{
  "num_hidden_layers": 20,
  "vocab_size": 640,
  "norm": "rmsnorm",
  "norm_eps": 1e-05,
  "rope_fraction": 1.0,
  "init_std_qkv": 0.0704,
  "optimizer": "adamw",
  "learning_rate": 0.00271,
  "batch_tokens": [8192, 16384, 32768, 65536],
  "dataset": "wikipedia_en"
}
Each number is 200 + 30 x the weight over the matrix's rms, rounded and kept within 0 to 999. Layers, rows and columns count from 0.

# layer 8 MLP up, 256x96, rms 0.126, rows 205-229, columns 0-95
157,242,228,203,197,222,241,203,171,265,199,179,175,197,200,142,216,241,200,190,202,135,158,209,181,238,247,180,222,218,252,193,185,187,168,198,231,202,229,192,181,212,187,169,193,201,223,190,199,171,176,167,179,246,232,204,210,191,239,157,200,165,204,204,166,212,242,223,239,220,189,184,197,207,184,246,202,162,187,199,165,186,173,160,237,230,239,211,161,233,186,212,227,164,201,214
176,229,206,197,219,209,236,204,220,230,215,193,223,190,187,185,265,216,216,200,178,195,99,142,230,212,203,165,224,191,145,173,233,179,158,232,178,227,169,148,145,137,231,183,171,225,171,206,191,188,211,231,154,252,205,192,173,195,165,120,238,220,209,262,241,188,203,182,166,258,214,157,221,205,235,198,212,207,208,234,156,204,132,150,230,203,179,149,177,190,176,183,237,205,191,237
226,205,235,226,212,197,213,232,268,202,219,217,200,176,175,169,240,240,124,227,193,192,226,183,158,207,196,160,185,184,200,174,185,161,184,202,214,242,256,191,227,185,227,236,237,188,210,240,222,207,164,206,176,256,158,232,162,209,202,205,178,213,201,154,178,235,197,175,212,178,186,210,227,169,198,201,156,234,157,168,178,174,191,223,185,264,196,228,251,244,229,212,242,262,241,171
184,150,176,265,218,210,235,250,227,203,193,157,110,187,243,158,167,220,209,267,215,243,207,203,207,178,217,203,224,177,175,209,239,229,199,163,258,219,102,174,265,214,214,154,148,230,177,205,176,189,154,135,246,196,195,213,175,148,154,197,215,192,191,228,105,250,220,173,175,199,154,223,183,189,246,210,195,205,208,178,188,264,224,254,214,164,187,183,207,186,143,265,207,174,262,179
139,196,203,204,282,165,218,235,200,185,163,186,164,260,219,168,234,238,220,170,232,202,200,168,257,181,163,289,211,202,235,228,155,238,145,161,263,150,227,225,191,181,217,235,162,188,253,245,235,136,176,163,121,251,162,92,193,170,187,219,287,169,250,231,119,217,250,167,204,231,198,165,290,196,156,173,170,172,256,224,125,217,138,173,242,151,213,213,257,219,159,258,219,165,230,189
207,233,178,239,251,199,225,195,160,154,164,171,180,223,185,188,164,171,245,238,172,253,206,201,214,229,228,194,170,170,256,223,254,195,196,170,228,178,228,181,165,187,203,262,199,228,186,211,184,159,227,211,232,201,208,215,267,247,201,187,179,174,189,223,133,219,237,208,236,159,183,244,171,222,207,149,209,131,168,164,227,221,229,250,190,190,177,170,188,216,218,303,249,201,238,246
199,193,165,201,168,212,205,193,215,202,236,239,196,194,153,222,274,161,210,159,230,213,224,228,228,213,210,225,271,159,210,171,195,187,198,177,246,259,219,201,184,174,205,187,174,159,242,228,195,206,205,204,228,223,210,210,162,196,191,211,216,213,166,191,223,229,161,239,201,222,234,261,205,192,227,149,204,240,192,224,205,202,197,210,117,183,199,220,155,242,173,169,159,171,244,200
214,193,245,195,175,217,155,198,218,215,190,196,187,232,249,194,179,186,96,156,233,239,202,192,182,193,165,231,115,220,156,194,163,201,253,214,148,262,185,208,209,155,169,196,152,186,202,138,224,238,214,153,209,223,209,202,163,182,198,184,212,268,182,171,153,200,188,206,198,232,157,240,196,173,150,201,206,169,227,193,183,212,220,155,167,212,258,258,206,159,204,245,227,203,179,179
235,182,214,230,249,223,238,170,161,234,119,214,211,243,203,221,205,254,265,219,182,191,228,240,174,185,187,260,198,197,192,200,183,263,245,171,163,186,232,186,151,180,196,239,195,197,277,204,195,212,250,151,197,166,197,229,193,205,162,248,230,224,176,223,205,253,208,207,211,197,189,241,229,240,251,231,212,200,218,183,199,233,224,207,197,220,222,151,190,191,192,241,171,198,158,196
205,219,241,157,253,200,198,213,128,196,242,230,170,220,164,192,248,253,229,213,171,258,178,213,138,230,190,237,211,181,183,228,195,270,177,203,173,194,257,194,203,206,214,189,233,197,207,228,200,196,177,102,174,196,189,207,188,209,263,238,195,180,167,189,171,152,232,230,202,154,175,176,218,212,177,235,198,209,205,159,212,190,220,196,244,196,255,143,208,186,221,190,195,231,217,200
179,173,202,235,200,202,206,158,170,277,222,193,211,146,209,155,180,164,199,180,141,222,194,171,211,227,205,248,168,137,238,226,218,236,177,168,210,261,263,225,189,224,169,209,225,197,180,148,226,145,204,149,210,202,217,167,245,189,223,216,226,230,247,194,180,153,177,239,210,181,216,183,203,233,149,225,171,173,175,182,218,210,240,180,172,222,247,218,228,201,168,197,200,177,231,188
203,189,174,242,194,150,204,191,202,196,182,236,208,164,144,263,262,241,188,211,206,170,173,196,171,166,230,212,187,185,213,205,157,175,243,205,162,249,182,207,244,243,215,219,208,227,247,196,181,143,192,197,207,206,143,181,194,242,131,229,205,227,239,192,205,177,215,170,217,265,182,206,217,169,198,167,189,232,213,225,161,198,175,192,210,207,206,204,218,186,237,194,227,208,191,190
231,160,210,196,199,187,202,267,228,154,230,191,248,185,174,238,215,187,204,196,210,258,173,204,258,197,190,197,242,170,211,206,170,226,185,189,157,184,210,206,228,148,187,213,206,98,241,166,228,171,209,202,191,175,171,164,185,233,164,181,188,207,204,200,229,190,220,212,241,199,215,191,134,184,190,188,142,179,220,210,144,196,206,169,160,208,233,278,178,224,180,209,197,199,137,248
201,154,263,142,187,227,220,195,189,170,235,252,189,169,191,229,182,209,206,187,198,189,214,143,177,185,206,181,242,185,236,169,146,170,180,167,201,237,208,169,175,185,175,252,196,183,170,169,197,218,178,237,176,202,146,195,180,227,172,207,187,165,230,160,151,179,180,170,175,204,192,208,177,176,211,196,148,211,239,214,220,190,230,232,212,210,223,214,239,275,195,197,190,222,170,193
169,223,204,139,206,258,175,222,188,185,176,221,189,230,211,178,173,217,240,172,173,205,230,235,252,199,158,166,245,194,190,184,185,191,162,199,195,152,238,269,225,189,221,230,182,171,208,165,162,252,241,171,234,212,196,179,199,228,191,217,217,223,142,172,192,207,186,197,257,205,173,206,223,193,218,196,208,170,160,176,165,232,179,199,181,243,165,240,246,208,218,241,180,225,219,213
211,215,174,255,212,231,190,168,199,244,221,178,220,214,189,258,246,218,152,201,220,188,225,224,177,222,216,186,151,284,149,218,172,216,214,177,161,203,221,261,228,133,209,186,234,163,136,183,153,229,233,137,174,187,180,211,203,236,201,251,142,200,198,184,207,216,142,186,216,215,170,194,204,228,179,185,165,171,208,179,186,151,178,174,155,161,213,221,178,122,190,216,210,210,197,187
204,198,223,221,208,179,188,264,222,204,213,180,222,181,229,197,169,199,157,198,215,172,278,180,213,185,210,233,146,207,197,188,250,191,233,239,191,237,181,187,180,206,201,228,243,257,192,206,173,184,208,206,204,204,236,191,184,212,205,168,204,218,189,174,186,203,214,204,210,198,164,228,165,222,244,206,169,195,197,209,159,217,191,221,201,247,215,253,171,204,219,214,232,188,202,163
212,220,219,211,197,203,238,183,225,214,189,188,192,192,221,172,222,219,143,193,167,184,218,217,213,173,231,232,197,216,216,203,225,215,200,140,183,178,222,233,176,206,204,225,193,182,186,170,137,222,217,203,185,206,219,242,234,190,203,183,202,206,204,177,207,221,219,209,187,201,185,197,217,114,207,192,185,162,203,210,189,176,170,204,207,203,215,232,172,230,195,203,190,174,230,192
183,263,219,203,232,191,150,195,218,184,182,246,196,268,265,207,252,237,175,176,174,225,177,234,232,198,226,261,232,203,177,229,207,214,167,201,158,122,273,243,163,165,199,213,220,150,137,168,183,202,172,211,210,169,193,211,175,209,203,252,240,180,213,207,163,184,198,229,222,188,219,205,189,178,176,198,218,166,165,217,193,219,255,187,130,151,174,178,184,227,149,205,241,183,246,240
186,244,248,227,183,150,191,163,226,195,212,231,207,224,186,270,246,200,209,251,242,226,203,203,184,212,209,226,181,191,178,233,198,200,218,195,205,153,207,159,199,190,190,176,162,189,187,252,190,217,229,188,173,194,163,219,175,245,153,181,190,211,282,184,225,134,153,161,202,220,147,190,167,157,175,170,217,236,207,234,204,157,200,225,231,253,151,180,233,213,141,180,213,232,194,181
241,181,185,215,201,198,201,225,210,187,223,183,220,161,151,215,209,147,163,196,139,237,210,251,202,224,217,228,233,230,160,225,275,194,212,247,198,138,279,196,189,198,221,240,205,141,183,205,167,168,231,126,237,205,179,174,181,222,137,206,214,220,159,247,241,198,249,220,182,239,217,192,210,167,173,170,240,180,233,252,203,229,138,157,138,172,229,265,147,139,116,204,217,144,177,263
203,230,152,171,188,206,199,193,245,186,169,203,173,207,214,246,181,213,161,177,222,200,205,211,258,170,207,224,208,185,179,188,176,193,178,213,211,170,162,133,200,174,240,217,190,236,200,180,195,202,241,212,172,238,199,217,209,171,185,163,217,165,209,189,224,188,191,172,252,194,165,244,154,172,210,178,201,217,216,236,229,221,201,168,185,181,190,201,202,198,194,180,237,185,200,206
146,192,203,208,167,147,200,192,223,197,216,182,186,197,151,141,139,174,247,199,176,156,197,257,251,194,209,258,201,186,207,234,250,187,166,211,299,181,168,251,177,200,268,194,204,183,196,243,157,189,176,208,176,201,227,197,221,212,273,192,233,158,177,261,204,282,166,215,266,153,205,122,201,194,189,174,187,160,185,227,197,249,203,184,210,179,146,199,223,222,220,182,257,195,170,197
205,182,171,211,196,188,227,241,205,184,208,221,149,161,231,168,206,145,201,206,188,274,177,181,164,196,239,190,156,227,168,152,185,226,203,221,185,102,239,201,214,198,225,162,159,180,184,162,195,178,195,281,236,155,167,221,226,231,234,182,169,206,149,172,189,209,194,247,191,261,224,213,214,220,231,205,222,183,147,208,232,213,227,178,148,213,249,176,203,128,256,208,187,278,253,143
194,185,237,202,210,189,249,111,224,180,194,230,175,260,195,207,184,191,268,165,186,229,179,241,226,148,100,237,220,156,187,198,195,220,211,245,168,187,179,168,203,170,186,212,192,277,201,188,199,232,221,301,248,180,226,183,248,215,175,245,247,266,221,182,225,200,248,181,180,180,170,232,200,225,192,196,242,156,149,229,259,208,180,254,225,202,155,208,193,245,235,209,242,224,275,230
# layer 8 MLP down (transposed), 256x96, rms 0.123, rows 205-228, columns 0-95
241,193,144,241,237,247,210,264,226,254,164,179,231,164,174,186,228,208,153,207,214,190,199,202,190,181,197,195,197,216,192,198,250,206,198,178,220,215,184,203,179,215,120,230,240,167,215,201,209,191,210,206,196,215,208,207,213,234,178,202,154,264,204,204,191,197,130,202,206,208,234,208,199,202,209,243,205,212,203,231,139,212,208,217,200,197,159,200,175,200,202,168,173,194,156,197
223,164,180,220,229,220,196,232,155,164,190,216,232,192,191,171,171,273,216,213,186,172,208,184,217,232,172,158,170,170,147,223,234,182,126,159,186,168,156,271,186,157,192,175,146,208,174,195,206,193,205,195,194,212,195,208,206,187,212,234,247,148,221,250,201,185,203,135,204,214,209,146,187,191,229,212,231,233,217,232,191,231,156,245,195,207,191,193,213,158,151,139,222,191,244,193
169,194,203,187,213,172,232,207,213,202,187,197,190,135,184,146,214,232,139,245,186,134,187,138,217,268,173,170,209,185,178,197,261,186,221,193,183,146,257,168,211,214,244,176,170,195,162,150,210,199,244,194,178,193,188,170,230,183,197,178,188,171,230,204,200,170,197,223,140,174,181,172,181,216,205,264,229,180,193,243,170,197,219,214,144,243,188,238,182,233,208,203,183,227,235,190
203,154,135,247,186,147,205,143,200,205,213,193,245,173,206,183,193,240,201,257,171,218,149,197,240,255,195,243,189,196,208,179,237,231,199,192,215,123,191,204,241,204,173,197,166,188,149,151,199,196,151,189,167,234,206,235,178,232,206,210,166,227,196,165,174,232,153,207,197,178,212,208,160,220,222,138,215,105,213,202,160,194,215,177,239,125,189,176,231,248,166,243,214,167,229,253
97,180,244,193,229,173,199,188,168,158,182,173,201,232,239,189,208,225,207,188,202,204,200,218,247,79,157,262,208,194,192,270,196,236,157,209,262,185,212,202,220,163,202,202,174,170,197,219,217,192,200,204,142,212,192,177,201,201,180,220,194,182,226,210,197,214,187,220,138,220,199,210,210,178,192,204,195,208,216,207,173,189,188,213,221,56,204,227,275,197,195,205,174,188,212,169
171,172,132,159,179,193,224,186,285,191,232,223,218,164,200,228,217,286,225,260,175,201,158,185,169,263,175,195,208,144,178,161,210,181,189,213,157,199,241,196,204,238,209,183,177,201,210,179,210,183,138,209,166,222,184,250,172,229,228,180,154,205,233,143,189,157,187,189,191,200,199,253,230,241,164,182,179,203,199,165,166,174,225,183,214,226,227,201,179,186,153,287,234,232,197,227
176,168,239,203,254,216,222,206,184,195,174,243,222,192,169,241,185,243,175,226,221,182,130,194,186,257,196,188,168,163,244,195,210,208,200,256,223,221,214,163,219,211,172,233,254,202,190,186,205,183,250,171,176,198,230,192,243,231,170,218,197,196,221,229,216,135,176,212,224,232,159,177,203,208,170,178,197,156,155,203,221,197,196,187,245,228,171,250,197,217,210,174,185,239,275,235
195,199,193,228,173,223,216,122,227,158,242,180,204,158,229,247,178,179,193,165,250,211,231,204,221,179,197,202,174,210,145,198,194,210,222,204,190,203,194,168,238,187,148,190,189,200,207,183,232,271,184,147,281,200,236,227,199,186,250,190,170,267,221,113,132,222,187,196,143,204,246,238,203,210,191,214,219,221,217,201,174,173,233,145,226,199,183,210,262,180,194,186,220,170,227,194
209,170,218,271,188,221,208,202,187,173,177,253,214,185,203,203,183,200,179,216,223,249,246,233,238,173,182,250,193,209,177,225,225,162,204,221,218,260,191,148,159,178,172,239,209,148,181,223,133,193,211,237,247,169,283,211,136,215,212,246,214,223,183,207,198,172,164,256,242,192,259,195,206,183,239,218,220,160,213,194,199,207,211,248,222,168,209,186,209,173,213,184,194,216,211,148
190,165,231,237,240,194,206,259,144,264,207,179,152,211,208,223,229,220,233,230,214,221,183,212,177,202,187,198,183,171,170,244,184,172,254,218,182,232,246,204,232,222,221,226,209,200,224,162,160,211,180,216,184,235,243,225,203,190,212,163,160,220,128,218,155,156,210,249,190,140,162,173,211,215,169,274,212,172,216,198,209,166,213,227,272,212,225,175,209,166,189,162,191,214,217,185
256,194,192,210,202,235,148,263,248,180,191,240,201,213,180,263,203,259,179,194,246,182,183,236,206,166,257,197,177,213,189,233,173,240,158,231,198,251,180,190,190,203,214,200,167,199,213,244,216,212,226,189,165,219,178,190,179,204,152,200,170,201,191,144,211,123,139,206,237,208,192,198,199,217,208,260,193,218,227,170,246,198,159,202,164,198,229,154,163,190,166,147,220,196,265,227
132,170,235,200,187,179,202,238,216,167,230,209,183,205,201,229,176,168,239,156,202,211,176,209,221,194,190,258,217,216,207,191,210,245,219,192,182,240,241,212,174,182,197,218,173,173,171,222,213,209,203,190,156,160,143,228,238,209,181,218,156,233,232,204,174,177,235,240,192,231,175,257,171,161,244,180,184,148,184,176,212,234,142,171,220,189,228,204,205,184,210,161,179,156,161,186
226,182,155,182,173,228,120,138,187,251,184,253,230,207,211,235,166,226,173,228,260,238,208,158,202,230,178,158,186,187,173,209,218,148,235,199,198,225,156,216,201,213,220,226,242,255,226,148,187,262,165,180,187,245,239,214,221,199,179,205,208,207,216,184,187,207,154,190,199,174,233,278,226,202,198,193,205,192,211,152,183,192,186,141,186,256,208,215,233,197,249,187,230,187,184,154
213,197,230,200,227,210,249,200,185,172,185,185,204,245,216,195,243,172,143,183,201,210,236,179,193,131,201,222,218,222,209,139,217,197,225,180,160,231,199,215,162,169,174,204,181,187,217,179,256,205,230,220,208,164,242,192,172,209,247,234,188,232,165,131,199,154,232,198,214,185,166,224,175,158,217,250,206,192,204,224,206,205,181,173,199,222,217,201,217,167,167,193,169,199,187,253
208,150,214,159,165,176,255,207,214,210,205,241,223,226,172,167,200,226,215,178,244,152,248,178,237,188,221,208,195,184,185,260,207,217,179,175,229,182,207,237,247,226,166,206,220,223,207,159,181,183,225,173,257,236,181,256,198,215,204,216,200,189,169,178,207,220,234,226,227,159,155,212,204,173,196,229,238,169,188,205,210,249,154,195,194,150,241,234,239,183,181,184,238,204,181,207
187,193,182,202,195,226,196,254,181,197,269,193,172,182,210,137,197,239,235,223,178,185,149,174,225,174,173,185,215,235,147,202,207,160,167,183,258,200,210,156,194,183,227,237,227,256,171,310,191,170,182,178,167,154,217,218,181,213,177,188,248,213,237,224,209,253,228,207,241,209,176,228,292,236,215,217,214,182,214,233,182,197,200,142,205,252,208,229,197,220,247,164,204,234,206,211
171,215,162,176,214,256,152,195,245,193,193,214,205,221,214,152,235,216,187,163,244,208,231,167,219,134,147,167,226,253,179,167,191,194,195,195,233,195,215,190,243,213,164,222,234,169,191,188,197,180,162,173,230,214,207,171,198,160,205,210,222,220,217,192,175,244,196,179,163,210,190,252,205,213,197,204,196,197,236,232,209,190,220,156,195,254,233,204,227,184,211,193,208,197,177,209
218,184,209,197,195,197,190,163,243,226,196,231,213,208,158,194,195,224,225,214,202,182,242,197,215,193,259,199,208,207,168,209,233,162,166,203,163,226,209,196,195,213,172,218,195,177,173,198,210,180,229,163,187,225,189,151,216,215,141,155,205,200,195,213,211,204,268,177,235,231,201,171,193,218,199,211,204,187,198,193,191,200,192,235,186,175,200,226,207,191,178,221,184,162,161,186
247,224,168,208,145,221,256,143,138,157,220,177,192,220,202,233,204,219,231,212,228,245,217,255,246,198,200,181,195,207,123,208,238,217,186,146,227,205,261,187,255,206,231,176,173,188,193,191,226,216,238,138,183,222,215,212,166,198,202,143,213,228,188,191,168,206,158,234,243,180,145,143,186,160,156,248,205,180,209,213,196,201,200,259,249,189,259,231,215,201,162,158,166,204,217,203
286,223,197,188,204,204,204,152,242,216,207,198,231,114,192,166,174,204,211,207,189,203,243,199,199,222,161,207,230,243,247,237,216,205,153,179,240,214,224,149,247,218,150,214,268,196,223,174,251,228,171,221,194,198,201,206,210,149,180,126,187,242,188,165,181,234,191,222,183,174,210,213,224,221,237,159,201,230,221,230,209,230,196,151,182,176,198,237,141,219,198,201,158,163,150,216
204,196,123,169,194,162,201,163,218,236,198,238,209,179,166,254,139,206,177,275,236,188,200,222,209,209,183,167,168,196,158,173,169,143,232,251,271,196,185,208,177,229,149,257,217,189,188,181,205,209,180,190,196,218,188,205,269,185,126,178,242,236,241,230,226,246,199,243,186,242,180,218,176,185,218,180,208,202,214,170,211,220,180,228,210,191,209,221,139,140,222,228,254,199,207,201
156,228,177,219,195,224,182,145,209,184,194,185,182,171,222,215,192,209,178,222,206,190,187,236,229,155,209,228,220,192,181,191,179,219,198,184,193,250,184,162,204,207,177,212,189,200,184,191,218,225,214,247,141,189,196,206,160,211,188,207,205,215,173,171,220,222,184,166,197,191,162,220,191,207,223,250,224,246,234,245,218,191,239,233,178,212,187,222,235,164,184,203,216,155,229,217
280,210,169,220,202,191,209,218,179,207,226,201,219,172,201,271,180,204,201,172,202,211,246,177,182,222,145,182,164,187,205,248,246,227,183,197,111,201,199,205,234,205,191,198,142,210,141,155,224,173,205,182,204,233,185,241,193,183,122,216,194,243,222,241,202,203,179,158,173,237,179,214,185,138,234,201,153,213,205,214,170,170,144,213,157,222,234,214,108,243,257,162,165,213,215,293
186,198,175,156,217,175,268,197,261,244,166,231,278,182,185,158,170,182,189,232,191,197,172,218,248,209,208,191,165,253,203,224,208,162,227,197,224,242,142,235,212,183,270,162,216,176,160,184,254,252,162,180,222,189,177,261,206,195,278,182,211,174,171,219,203,181,211,250,209,227,219,195,222,197,193,151,254,215,173,193,228,148,220,175,199,209,171,149,178,132,263,177,186,244,170,189
# layer 8 MLP gate, 256x96, rms 0.133, rows 206-229, columns 0-95
219,222,216,200,194,227,207,190,205,196,211,178,215,209,226,239,189,242,198,226,173,180,136,195,184,232,192,126,289,246,172,189,195,160,159,172,193,172,204,188,110,174,193,190,196,222,129,197,226,245,228,220,191,210,170,182,200,224,228,197,227,149,223,224,243,139,193,170,195,239,213,173,197,223,233,203,207,225,208,205,167,174,210,186,232,212,143,204,197,159,119,163,235,225,185,196
192,223,202,222,230,231,196,175,233,227,174,179,238,215,227,222,145,200,186,165,185,211,165,195,231,185,194,233,274,153,275,184,184,170,159,173,186,188,263,187,188,233,223,224,185,181,234,206,225,182,235,191,174,207,174,159,137,163,219,193,190,246,137,161,216,203,238,254,248,194,191,146,181,197,219,235,197,204,188,203,184,187,196,177,179,208,180,148,157,218,212,185,151,193,209,197
227,202,216,168,227,190,144,142,200,208,248,227,250,217,113,222,230,175,149,133,203,191,253,230,211,256,200,188,174,214,219,158,98,200,206,166,197,218,267,225,209,172,202,238,214,128,234,185,228,176,184,209,148,212,218,170,186,206,248,245,212,236,240,230,233,125,198,210,253,262,218,176,221,193,150,221,189,227,215,223,187,190,218,119,165,232,254,194,165,236,195,153,118,228,188,202
154,187,190,202,311,177,219,252,193,194,176,178,175,262,192,149,243,212,199,175,199,169,216,158,224,209,169,284,252,188,240,202,184,236,190,148,276,160,224,243,212,196,218,240,170,177,224,235,253,127,149,142,114,238,170,91,202,195,167,171,256,203,239,236,130,218,198,207,180,235,214,200,293,190,160,139,151,186,207,243,157,195,157,171,247,149,225,207,191,224,163,233,198,136,206,200
182,219,205,142,172,235,219,171,144,227,179,263,292,186,210,213,204,159,181,152,221,151,222,256,207,194,155,221,154,212,181,114,165,196,159,169,184,246,198,219,115,206,137,248,150,210,191,195,209,244,182,230,180,212,228,179,230,168,213,229,181,241,178,237,202,184,150,209,159,222,240,150,219,188,231,231,249,189,203,277,189,244,224,209,189,177,151,215,181,142,206,162,175,155,221,160
225,203,197,142,209,211,232,209,212,139,206,196,281,252,195,181,216,220,182,169,196,149,207,203,169,205,223,200,184,181,213,198,186,196,221,190,211,201,182,200,176,188,204,226,186,243,206,234,212,194,181,208,205,176,252,205,190,210,193,179,188,169,230,228,236,111,183,175,259,222,174,193,183,223,191,177,187,197,187,215,202,152,215,241,164,217,200,223,222,201,230,177,164,185,260,236
206,232,137,235,213,201,182,241,201,199,231,209,224,187,185,224,202,236,264,212,194,260,219,152,204,186,197,167,252,188,290,203,211,218,178,259,240,226,166,229,215,213,192,189,211,197,203,220,251,201,190,171,193,259,181,180,145,250,215,183,191,207,234,174,266,194,185,210,224,225,209,238,172,174,241,173,236,172,140,197,166,135,149,213,142,238,177,225,246,250,152,179,184,237,209,254
193,177,166,166,280,221,230,253,176,213,187,191,169,224,195,226,122,165,237,147,165,261,206,210,194,211,177,237,184,203,226,148,257,180,229,209,169,235,182,131,193,202,225,201,216,256,226,223,237,202,149,195,220,206,173,142,158,209,194,224,249,235,147,226,202,173,162,271,233,172,185,243,210,241,213,180,223,213,261,172,177,198,197,210,209,229,205,193,178,219,170,163,160,179,223,184
179,237,189,223,224,218,209,150,233,213,218,246,218,243,170,185,174,158,185,196,190,226,183,248,179,228,115,223,235,170,165,198,195,149,161,232,231,178,205,210,168,195,242,203,156,245,209,217,206,194,155,156,158,186,183,227,221,194,195,186,182,290,231,237,159,185,184,195,207,182,184,163,225,191,201,193,230,143,195,231,202,198,205,204,159,227,139,214,221,224,191,233,186,209,202,200
216,257,216,239,211,209,193,206,225,222,191,230,244,194,188,155,205,214,158,155,156,171,219,203,241,182,212,202,199,210,232,181,241,181,180,141,168,240,199,214,209,198,223,247,225,202,179,226,200,146,144,161,231,224,179,210,178,212,207,213,241,215,213,187,212,159,207,202,239,108,233,177,288,183,170,205,177,141,143,179,193,224,219,230,162,198,243,215,197,182,184,206,144,221,253,171
187,176,239,208,173,190,173,149,212,178,218,208,202,185,177,187,211,187,212,211,232,140,142,181,192,217,207,256,180,208,204,222,173,215,166,151,214,179,266,249,212,182,168,196,175,149,199,231,215,233,199,142,224,248,161,176,219,243,162,216,210,181,191,209,154,217,224,191,200,227,216,228,227,211,214,162,211,165,229,219,215,226,174,208,164,183,195,181,176,190,203,224,227,221,194,172
206,193,182,238,212,239,149,166,244,236,199,233,199,221,211,183,204,191,175,211,176,209,234,146,178,180,173,158,204,190,255,163,206,245,248,251,194,196,160,189,210,214,201,198,208,203,180,150,254,218,184,198,173,217,269,214,149,212,178,201,167,253,205,189,179,187,174,137,221,259,221,200,230,217,210,251,209,190,166,179,223,200,228,140,164,191,196,229,180,217,207,154,184,154,201,217
197,159,187,208,217,161,212,211,172,168,207,225,209,194,191,191,207,193,216,183,178,207,181,205,204,248,217,217,223,191,183,167,154,179,198,182,200,200,152,191,204,192,247,155,195,238,202,239,227,209,163,228,152,153,162,176,245,151,205,165,188,164,218,165,164,259,175,199,152,209,168,198,171,223,117,199,211,242,262,200,213,220,216,248,273,245,206,206,192,198,220,185,212,219,196,218
159,271,178,219,247,247,135,244,209,262,226,179,137,213,210,230,227,200,223,193,168,196,197,225,248,252,176,211,233,163,173,134,153,175,204,176,155,200,214,247,215,209,186,197,183,149,237,190,226,240,210,202,229,180,182,186,242,193,181,178,190,239,176,165,182,195,153,217,238,182,247,199,185,203,223,178,202,198,158,182,197,221,166,179,186,258,183,145,190,227,187,235,165,187,200,219
194,163,214,191,157,211,210,177,195,222,242,199,160,146,214,214,179,195,203,174,218,172,135,213,208,224,185,216,203,239,230,134,184,179,215,182,148,188,228,167,204,158,161,156,163,254,204,211,177,180,147,160,153,169,152,124,157,207,195,169,177,205,181,187,183,180,200,132,196,245,228,177,214,236,157,231,196,259,245,209,206,251,255,212,212,205,228,207,133,200,168,210,111,216,163,211
186,226,206,200,145,211,177,211,180,235,238,147,202,205,171,152,214,169,199,223,191,232,196,173,213,217,129,210,212,203,221,201,183,191,229,194,206,222,236,180,168,200,219,221,187,227,204,184,179,161,152,216,231,212,205,221,194,234,211,154,177,232,222,229,165,188,216,200,162,194,203,163,173,217,225,184,224,191,234,177,168,206,202,253,159,230,196,197,200,221,196,157,161,226,213,226
211,189,187,181,202,183,180,177,219,195,236,181,177,223,174,190,221,234,192,260,213,229,214,218,155,198,196,230,183,167,196,198,216,223,219,182,182,238,204,191,180,217,267,235,182,199,256,205,216,223,186,232,204,208,228,201,199,193,169,222,186,247,206,187,209,158,170,188,225,171,190,201,171,202,175,188,172,209,183,243,206,203,192,216,218,230,184,212,206,210,207,242,207,185,192,201
189,291,179,236,258,239,247,265,202,178,266,168,179,218,179,153,220,189,201,207,174,208,220,206,176,186,185,216,180,137,200,199,178,229,209,263,218,217,222,183,218,200,244,226,202,226,192,189,179,206,162,137,209,207,180,150,277,229,243,187,234,202,236,213,180,141,238,194,216,180,230,265,217,148,198,209,224,238,204,134,202,200,197,237,142,162,185,221,164,170,190,247,187,239,189,180
186,194,175,136,156,175,270,215,171,185,186,181,151,179,190,203,144,212,215,219,145,199,209,203,174,234,251,228,130,199,236,211,193,222,202,206,272,188,188,199,195,212,174,198,180,253,230,161,240,229,176,172,225,229,198,128,260,169,183,160,190,189,176,195,194,226,178,243,159,182,211,229,199,208,259,212,151,179,183,208,207,217,157,162,208,183,204,207,211,178,253,179,176,188,169,195
187,185,171,141,219,166,246,132,188,225,244,231,172,243,212,190,184,195,237,218,232,155,212,146,211,218,176,198,206,168,212,132,186,202,203,155,198,272,137,193,205,211,182,163,194,256,215,212,229,239,203,241,128,190,204,206,227,180,235,170,135,179,258,154,166,237,148,242,151,191,184,217,178,290,222,195,152,256,194,152,193,169,253,231,262,239,148,129,211,248,280,205,170,242,245,177
190,234,178,175,204,157,208,220,174,179,147,217,197,174,194,189,197,168,242,219,218,177,178,192,226,188,217,224,222,178,160,159,199,216,202,203,213,191,203,204,212,228,259,204,147,174,216,191,199,200,181,190,153,249,220,194,211,215,136,192,211,178,217,200,171,213,160,228,228,221,179,208,168,169,248,214,186,186,222,187,211,216,164,211,193,215,229,158,202,215,217,199,254,211,177,220
260,180,183,207,168,185,141,197,158,238,186,165,186,228,216,234,240,148,269,130,220,226,127,169,176,183,146,186,172,208,202,167,171,167,259,266,150,232,141,123,198,204,197,152,191,155,200,223,211,231,211,217,194,215,168,215,187,190,191,252,203,192,215,187,214,200,167,209,173,163,247,180,176,235,167,225,231,158,245,176,214,154,213,218,232,182,247,188,212,162,193,230,175,218,161,211
222,214,174,159,267,186,165,186,197,240,215,226,184,222,115,238,207,206,210,243,188,141,180,188,176,235,163,224,155,193,219,219,197,115,260,174,191,248,253,286,180,153,215,221,146,191,161,180,188,193,209,163,202,199,187,179,193,205,205,162,185,177,263,232,142,214,243,214,222,208,171,182,196,281,192,180,161,135,202,188,196,259,216,273,233,235,170,190,159,249,165,237,205,129,169,217
186,222,125,242,290,183,197,255,141,196,159,216,221,224,163,201,166,215,221,257,174,220,187,180,188,249,147,180,218,165,190,185,178,168,156,264,127,204,197,151,160,230,216,212,222,202,193,216,198,191,187,197,146,153,152,197,217,219,177,176,204,207,187,241,168,214,124,196,149,168,214,211,178,222,191,112,246,250,296,193,170,153,212,204,231,234,253,163,205,152,194,159,146,250,183,184